From a checkpoint of a small transformer trained on Wikipedia.
Training: a variant of Muon for these matrices, 144M tokens.
Each number is 500 + 50 x the weight over its row's rms, rounded and kept within 0 to 999. Layers, rows and columns count from 0. Numbers have three digits each. The size before them is the row's rms in percent of the matrix's.

# layer 12 attention key, 128x128, rms 0.138, rows 12-37, columns 0-127
102:530548543500491482542592512512451527512514369509505537473421527513447505445490509535487478420518572408444494614446444516510480513435549465511415448400493601516489525398526464514508604509583566401536491493533556531551440527491507386489443577524488506417522459473577515535526414501467400490577488520489450528550573479514584514427497526528519483469464544450493552557573475573452438481448
093:489507516514645526479413487482518485426562570588467480475458520472538454496512450466542505520512483532421561506455552535530522479522525561505596557469411412542477600438489469441513545516480601446495582452486515456419491617525538410536474483506472547486503496540549537502484514424534469502455533511470504562504482488487494336383415458415451472530596520469473568496582476449496509427502
102:504458445599429505516489592509402491579591567410459570547544511517468521517453545390514493507474540483468372552546533479520473541527501487452522513534484556363456514574457504446437447579548552510416495466454554471537531500517510556510516403532519441535402575479529460545494613570532458445491470464493485544481522527540592411507534461467567489439507522536459480514466527508442415576509
100:539410528532469468488464563456551445504560542503497563474586495392544453549434484477535477535473495535595571471407402587520418470483493501456554573480561490563506486508525591400502453502448520458487600553503548434525557443428485527561441481473474467528410535523564589438557521553504567517439527530573484485468446455464528529504439478542417609509487499559517478486506523499397398455522
098:508507450527574446527533437542557516592510526520406500454451560501572488437475500584459503511483464417487559490584544526530553541498457449520568508492460489527508481561518508474474513559552434388391382537544424539535395387432531498539498418457556493557570515565517491451490494549520507513573529470534526447576480534500495495493426398439441442539409585568556478438554514569506490466526
096:478527490494514484492502387351555483549518467432489569442464457535468508506652544465468491497539463529548510574522457603445503499549463435538464511390414484514557468556502466446598486540546528413503528521503480426570545431500547423377457608444441559515487541424493479485489472530501498481577544477511467523510557499566501554446523528482495451546560469515367527486507558556519491517460
098:446502477552477507499428513503490454546409515387449501473491521542497477533524496494545555466540496546392457561493520526520502500545544440575510521634579510514522503547432523489515435492523520511566438501529490446482472510501454471426438619581446404482598467547489382567394392530483506560540466590437488534532445514516517390504532560577518407559420510455483493506506545507508475497591
091:540469465432607465485452492439562520552491480409580462501473569437474498531474448589498454450493448501452517482515427547412512601508395497578551463533512533459489530472411501487472543479491574473506414484495639508440510530516462541525456431482464528491492483563603507519528488578442526533605571504483480509511467474514543485542425546517585429538576586470447561492454646476448502485541
105:501507436516516508520538471521488460567533512436602550522499534481467563381430476456525442489451389480561502447499497543555501491587395497368488432530459544493480459459557463525502455535507509502475520559460514469519472472519440446587549503551406476496490532512514461527418541376510395528514550492481474575498497579528493463454504579499480513584625520550458545513423458586565488615568
096:450509489470469554486466525569524559584476481451509433571481564491557577465604479544533492551556483611574433508425565583428476463459448489491495501474546532406579448468436619424531494556513483552517556560465399519503513489472492528518550474450405503477475491478571493503439429513541512534448460520411460512565594538501540398482476384499545507519485502453601522506483434483526477409462
097:489486495552453490566517519534446567534563514415544475494513498557535492447445477392467622438552594554426506514475536527465493497529560513449417439499481456533511492544466535465440526517503459476520529503522444537497563552494540486662470565484394445556524480407474510517436482496461595429424400507579446516456471545454546451524482612485551541533523580450575477526500440420478569445525
108:493487472563463454508459443508522527476513561549490480537526488475449468446348395481573470519503567470480533548468512475580422559487379499577432413571565564468558533650496499472551554414445431562561537505406528429452491541557482524504418485525568511503564516531550530506549481459559496493536556491505507472581454555435410600523528482511455525468472499477465461433458487508476420530530
114:495552520459421458526524496521476593536405491493506518515501516503375508616487515446463531529441547484412553508482506546433482524617467613488499498495526526479493472464582444503531464576504494514540478458559519490538514519399532452450467404421555456522549550475431490525565524359462515505517440462509532539397476559515552489530502569433592455415520554394547507503384546478480522555508
085:483464492495513485537490473544434555563541594573455517492476504376429473484511495481432448596451427433439507472524455448509531488533543555507501487563399528472458501360462546488552493467518521525513464538468491525557425521540486493548503476445468484431452613543619463507624524491473441553440531537509521441454483523503562558531609504534534367498493453479571545557419557477536539563559
091:624520467487614546537584580471460478425520474513596460468503514573511571543500515479590495547462521493408471428484487493502526554457445439492531492499483509471554531559466519452538580553549544516538437458485540476455478526533412480466445450512484439446531503528462484553438461487637498589400425418469501503476460444510451513473572459413489460520571488488492429530506520485448656418458
090:428525451471521484410580511509424523674537408455453536560502446472556579527461522591557542539528478509463527501459435566544487525449535526564487459502483488545545443485433520520453486401491490437631552487432543482552499474516500497579521498504520559493390479438394550491476445458532536538552496461519500532536385529437524496475503489410511493457581505591475537510568589462543526475458
101:470554424529486544505484390459635478485512673521493425487547524461462520512511618493501419446463462516487527555480450487494488554574559539548501506518500534472489409552586508500564510468501412518512528551511521462564410453614526506522477535567429513444481508478569535561536461501520502528510576456469492444495525614504481500433473531387492474457389483434473476458480477555396461491472
096:506491535376428603532498588476522573605520524505490500467491506375478470536504577409517427460496510549517473503448609551497533478517417462571460477432587465539573531601485486501418524455461481510503469574431478510452540446452532529484465525467488561514447534474528403556565473531529432467491510541559556466542563447619433453518485448474428524566537449480458535474469529486518542594555
103:554459443427599512479660534468489527516483537599519492559536454459578528473511488498440490416494505481468491490431493441525449450586500592543504505507423483466473514501487367543461497497493483518530569581482493494510456486413639564442574486448461515461487498474558477588553421571529471604437489472477475475550514487520459503532429462553475530466530424516462523477425455487515350526513
097:444488515520516634501445409456475496537597557450464493529469467456440426535391427479462458499498577614582513442437504449596507521597476473430486497480443554526450530468443477485522494464526512556439503521527482459411474491590615482432537493471514506514507424508502499428474446508602517562495508405517454554450610519520538510451509439520506484597495472475461533585534544501592483470459
100:534588475504473474464562459443496481511416541477418535438462497525502432575434493477465492513517562499478536448484510538548496470577525519459448554515515496519444523504467554613483396517523532513535510476507600507563413557441445464547528415598445546564514406510526451555465483439503423458517448383413576518507561446489597608488508444447520500513599530470587532457418520541527413503500
097:557532491557565550473527498527527588556378475460485555476450530539423499501588501542526544505447500479440590510546527477420423523491520462460487486413552486504426470447500481557482581471512547454478480588442449524551443581387426502478581583498510424527517548575420592480464417494535485531485413521456509506410503483533545527459526578515427420557478428419555559441430530512518518528534
091:608493367476507506503499473427455576497453552402547526470464491384471442388465439534546497507448513421536490480498592490465440522554591594407478575507460524559501502515437474507517463536597474438440552505501447476504504422495494619504429510454485491531519488515573574546523570473453556529541472500507461571453489562462431525498510528517444401563505529578548466516561485456493525592483
104:448502528464497495463587482599418532555548499417529388541503425499519500523426519471569518585537550444536536455479548554546505498471502461552544490459520632472541489545498522500466415494560455340520498431544517487449558522446587462494544436428476552423518497439428507429514453512532535564416555563479485486403485490535508500494459458590474473556404544528525493441474589514534573529473
094:498487541501541542454498469566518470433574434500476434532564451565465470555420547528483523550496504480505488554559498494475422475428550572558530584508495464501501488562486439502521531382483502450478501515461506480433526472500456488512520516397375473518503453522497529479484450558476411439509439451579561569428648515520468602544532519479490496578609528560511425508543419579366503544441
099:476547536478417460461565464453553455509587449545432525461620424491434451464506461473522489478474501540482578628459472487465634491466535545543510503453555500547497515544408470443522463405599463531547489522476403574521522477460558457476495492483514509543444471576560524595546447469411494539518523502518540544476429445445541468494472506548442498551506585493497583466506501459600584494383
# layer 12 attention query, 128x128, rms 0.135, rows 13-37, columns 0-127
098:402605515455490525464491583522498475513572515489412510529430501487538514555497509371515490579527437583478599536387420544451427468496519542442511530435465498595490527404460433445537440528450504451493476498434530540518502539584507608455437503538544493544508414482564523437526471557498502451546542500452534349490460526531514561521462558474484484561463558558498575540570455525532518498523
100:632502445466473492514528440466445467469577571487575527531489533369491477425435499511518483561451487601456489516490462497537479496568493508501558427530480545405510517571462621467444495495461594467456528409496469377492454445508497581558558439388492477479490501504566464548545551478531511500480498635494496497432492532534550512518523518454572455585570381513509497559507529474490520489428
094:504539495604476506376487529433505486392551534518497571546564568487507552495519566490438538487447497556537530434470410524446428532483504531524548451397572441516411487440447562574537427519474518429538592560502479517525453557449427446494482512485493536546443515587605521453528520511517471561490508527511570590468498469438448503496372528430450505504471514516526496518555487438374425524544
094:553500500461492460603457441465488515604473488451471560392469487478475475534504471526356594450478549539511499470492510487546486475534448583377545514433515500508535569476464485436445488435522493487446424496572513545495456527450557594487366518478483548566549555539526414436541531557575529537541600511516578424565475553488456518478497511446439449496516558588538448491486539495411472479565
093:476507522513567524501493460487517352535492438618548508470525473507431455463526473536466538497584515422567559569508511513557545457445557410523508517455520454473516493440573438485549487407452556482547459494533525422412532473587485457463505575453526521381427490442481476492462449638505430542520593491499472574418473466474532451503597525468557485555445477531420553472476516507469435565546
101:507452572504507453502551464522505416476427500467526556486442473447504490442489551579621465557530521473523510568415472532439499516512513473515535501503479399446514614526527604454532447505527512493454423571496497457480458477596522560498493549490564438513494467503477477642459504481479424518533424616486495541525454536509535490568510574608398464549507522471418411446521627441525551544509
096:453532564605538519484456543458528442512536565323551477474505476453503557475504541478473501437609452483504574528470416411453497490461455514531502484542457450368490534473509482483469494577476552573439430442623576550478499503482484436475508452474540498494513545559504494506498517601439458565602433506451600521464483481539573486535391563537552503476496589495463557482562522518504456497488
102:526488391477457520486431534472426405579563481502549536593473552542552559421443485482536553505538454459441456594497552543569507475608493465432441486435497545559493452626539453447486509537455519527535469530474542462598515463434474504469505490540410449511469451416502453589432507505491397582486583469472516498425464556547568515516508518481606448482568537484511497473550504527472567586512
100:423558556505447511456561535441486488581571515464562502483441481466470571506485521606614533538537561578514415487430514505516557408455472521492510502474556465465584538444466566441527500517526487436564448549497375534540542436503449563511613441466510543439499405513533467425518457523476486617462485528474422479458563586445486445475409426456528478489542567436548464490504450515489534449536
095:497449488485467419464449516550579539509584588419536529444582598444512505450545549460510552546531571504466494468536490542451435408459547457433512494511596496530498525528488558469583537594489402450536581445478441499493436469451512486597483531411505400444510486524515552470587435390423471442436483598488445521474561503528458527554470591483513491611439498502488527525486497468528458518510
099:498487452540515536457506453451463500544480467588483546552467487481534520433434508459577548481519394455473501537477500378473508532446363568505427395570502483456516507573525537571545516442510503504497535433503528521508487582552475551554523481487566525470496553470507598563648468481513513427397466459419493543600436552416468539505485546535536564451549531503538405494461497537418539538568
110:510556482431516501567464569575561503572442503531541467552485575460451462546508409493527500515479473506429573466443581450493500473529573502513518406438544557416470501503567427506491486541470469452545472503507490466479521455403479459539487443471583545500526547416431442550478552414457533500520372519542542507364502509549627428532531536509552592457445589555517496511426594492507502514438
084:466522507507559492483526518452496544540547564517389423547517464419482544559507461469433455440479379418518537518397494469529506454604510528458526419497399591398501511497446545529551483599581477575472431526445519476526535470456546484549529520601398518578499536420565379520550506529519447533574504462473474538523495515467518444591572533474510458486452504404492478528527533483468504544543
089:512531483562512507471546490514495538437449429527536489469478465545549549582436430510487518537483459466465533514498482466519546436487537444431514553501459533501538486516571527323510507455522594562510416476526482475503545556601466533472426426567462416456544530634541534513498518427570461537400341475472454423444441473464507572465547503498569555514461515557542454525571488575531510437486
097:495488512535470508473488457510523575604533514430512598455549454523498557501458515539590423513460484444531525465490364528489464486554497369593498491489478420545491505453554474525510475457324503568600470473509481515594502518410530492573472439444437555479535514495471520366557405453508520475536487501478482490512437521591483523483489465466430552470527505594514522546585538440539538517514
102:456562503521537430465513546478534399522508445508507367602545412470576427506542507477553501500482488551565445555483595426636580505507410476520527466532559387543523485467596500553501513475464459566428542527507606444435492510547490484525480496457440468502428498472460576569569493527500502424557562498524539500525481499477507507434477441458476569561523475510560468478422525578426512461579
105:459489414473508625547445446484501461547524458528484559460542566524564568582580560607496488425455486563480492474447563523470583511514496472575549475514571445421523521478398475499503559487527519466416354470477524532399420466464518527505536555546433548476388488529484550562550524455493557518465558548485463500549540474498438397543521466487509530525529495377453445490561541520489456554509
097:580540495487488487439550543541525500552520485532562499512519437521550413476583498499487517484567461552442537487425541542476431509482445545618496540466425498463522385520520472471531546435498558438439532460557590499535474575411597597484500531590442522594516566439498565481602484501485487548417565411460557451442549575473495464529473427488486474445481479408481553417457488529473556435468
108:505504460530361529498516448449465490483629443511478463477498410405490494553518535478554528515518497543512531460436548557556532479578464467496492465467441515565562477557414386529534548445578552515555460478486447497444522555655578524466587490464530416576487474416543554429504449474492446505567411454535527575393545545480451504548462512495544489474495495495486470560402506500564507517493
104:582517490519407494485516469488494415450504488460414447498521563547611453543535490472503534446519486519512471471476506495527433427536547475539451506443499501481430533564499497478483413492508489529562545545502543545637466483528488547537506458525458569564529404409464439554538480514507498443587384515496580477384494449522614564497487499509494492404645535473511512472429562569564408481556
093:494545571513440468545457569498513456484485486443467501534441482630479437517462398560508523414485510516471508552496558501449524453488497442457556513513467580457503493542399408412440489481495448500477523605511488414535511478416496450528521553585485567482475579540431630529447437546513587513534402538541451582447590515530527498523506554586445482472491390476489489406528508559559500476511
094:444575445579527447523444482427383542574446496433546455528486543438458539530427433456535503457515493445477511487489572497499452526569560482448509563454495372488466483583484541465492567499504503433512552460520547545508465532475606619408560547463505454515488486503538548570501489509459548512507497531513452620491552555482467418511585513479516476533410505526573554574452481531512390621479
100:473503431415426506480533514610450507525528422434445451529478543547441530545534512437573492502483591462499429455514492422499499509493487571527428490443551525450553586498426443511535462460556501413576540426510485464467479582517546444481545495482517524452485541598488431374472434480538557603492510517456531454435488534470416420566458439538533548564493611562530467523536608542507493547468
094:473446390486635552517447573502466488516444454505450482521630538525493441477549519537561499490470503531410490427558463548566451508477499481518575517540478470507571505505419495479576505451463506523482513514446578450539462497561484446543523489430489458471522519548567435416456500612548421396417496441445464547501571493564554510510529468538477500513566472574508506543552435613434376500535
101:470472424478500451519641486490541498607473570591383554527611523488459529514575467563486412454458488475496520592434490466438504479482545385498466558488520476546575530472426460510532558513502358529525495554522568474514464547524563440461497503384518560490476466527439510497513445568529592492490409523473510449469448450477554419554501525474403519469523526502503479529565449455480461555505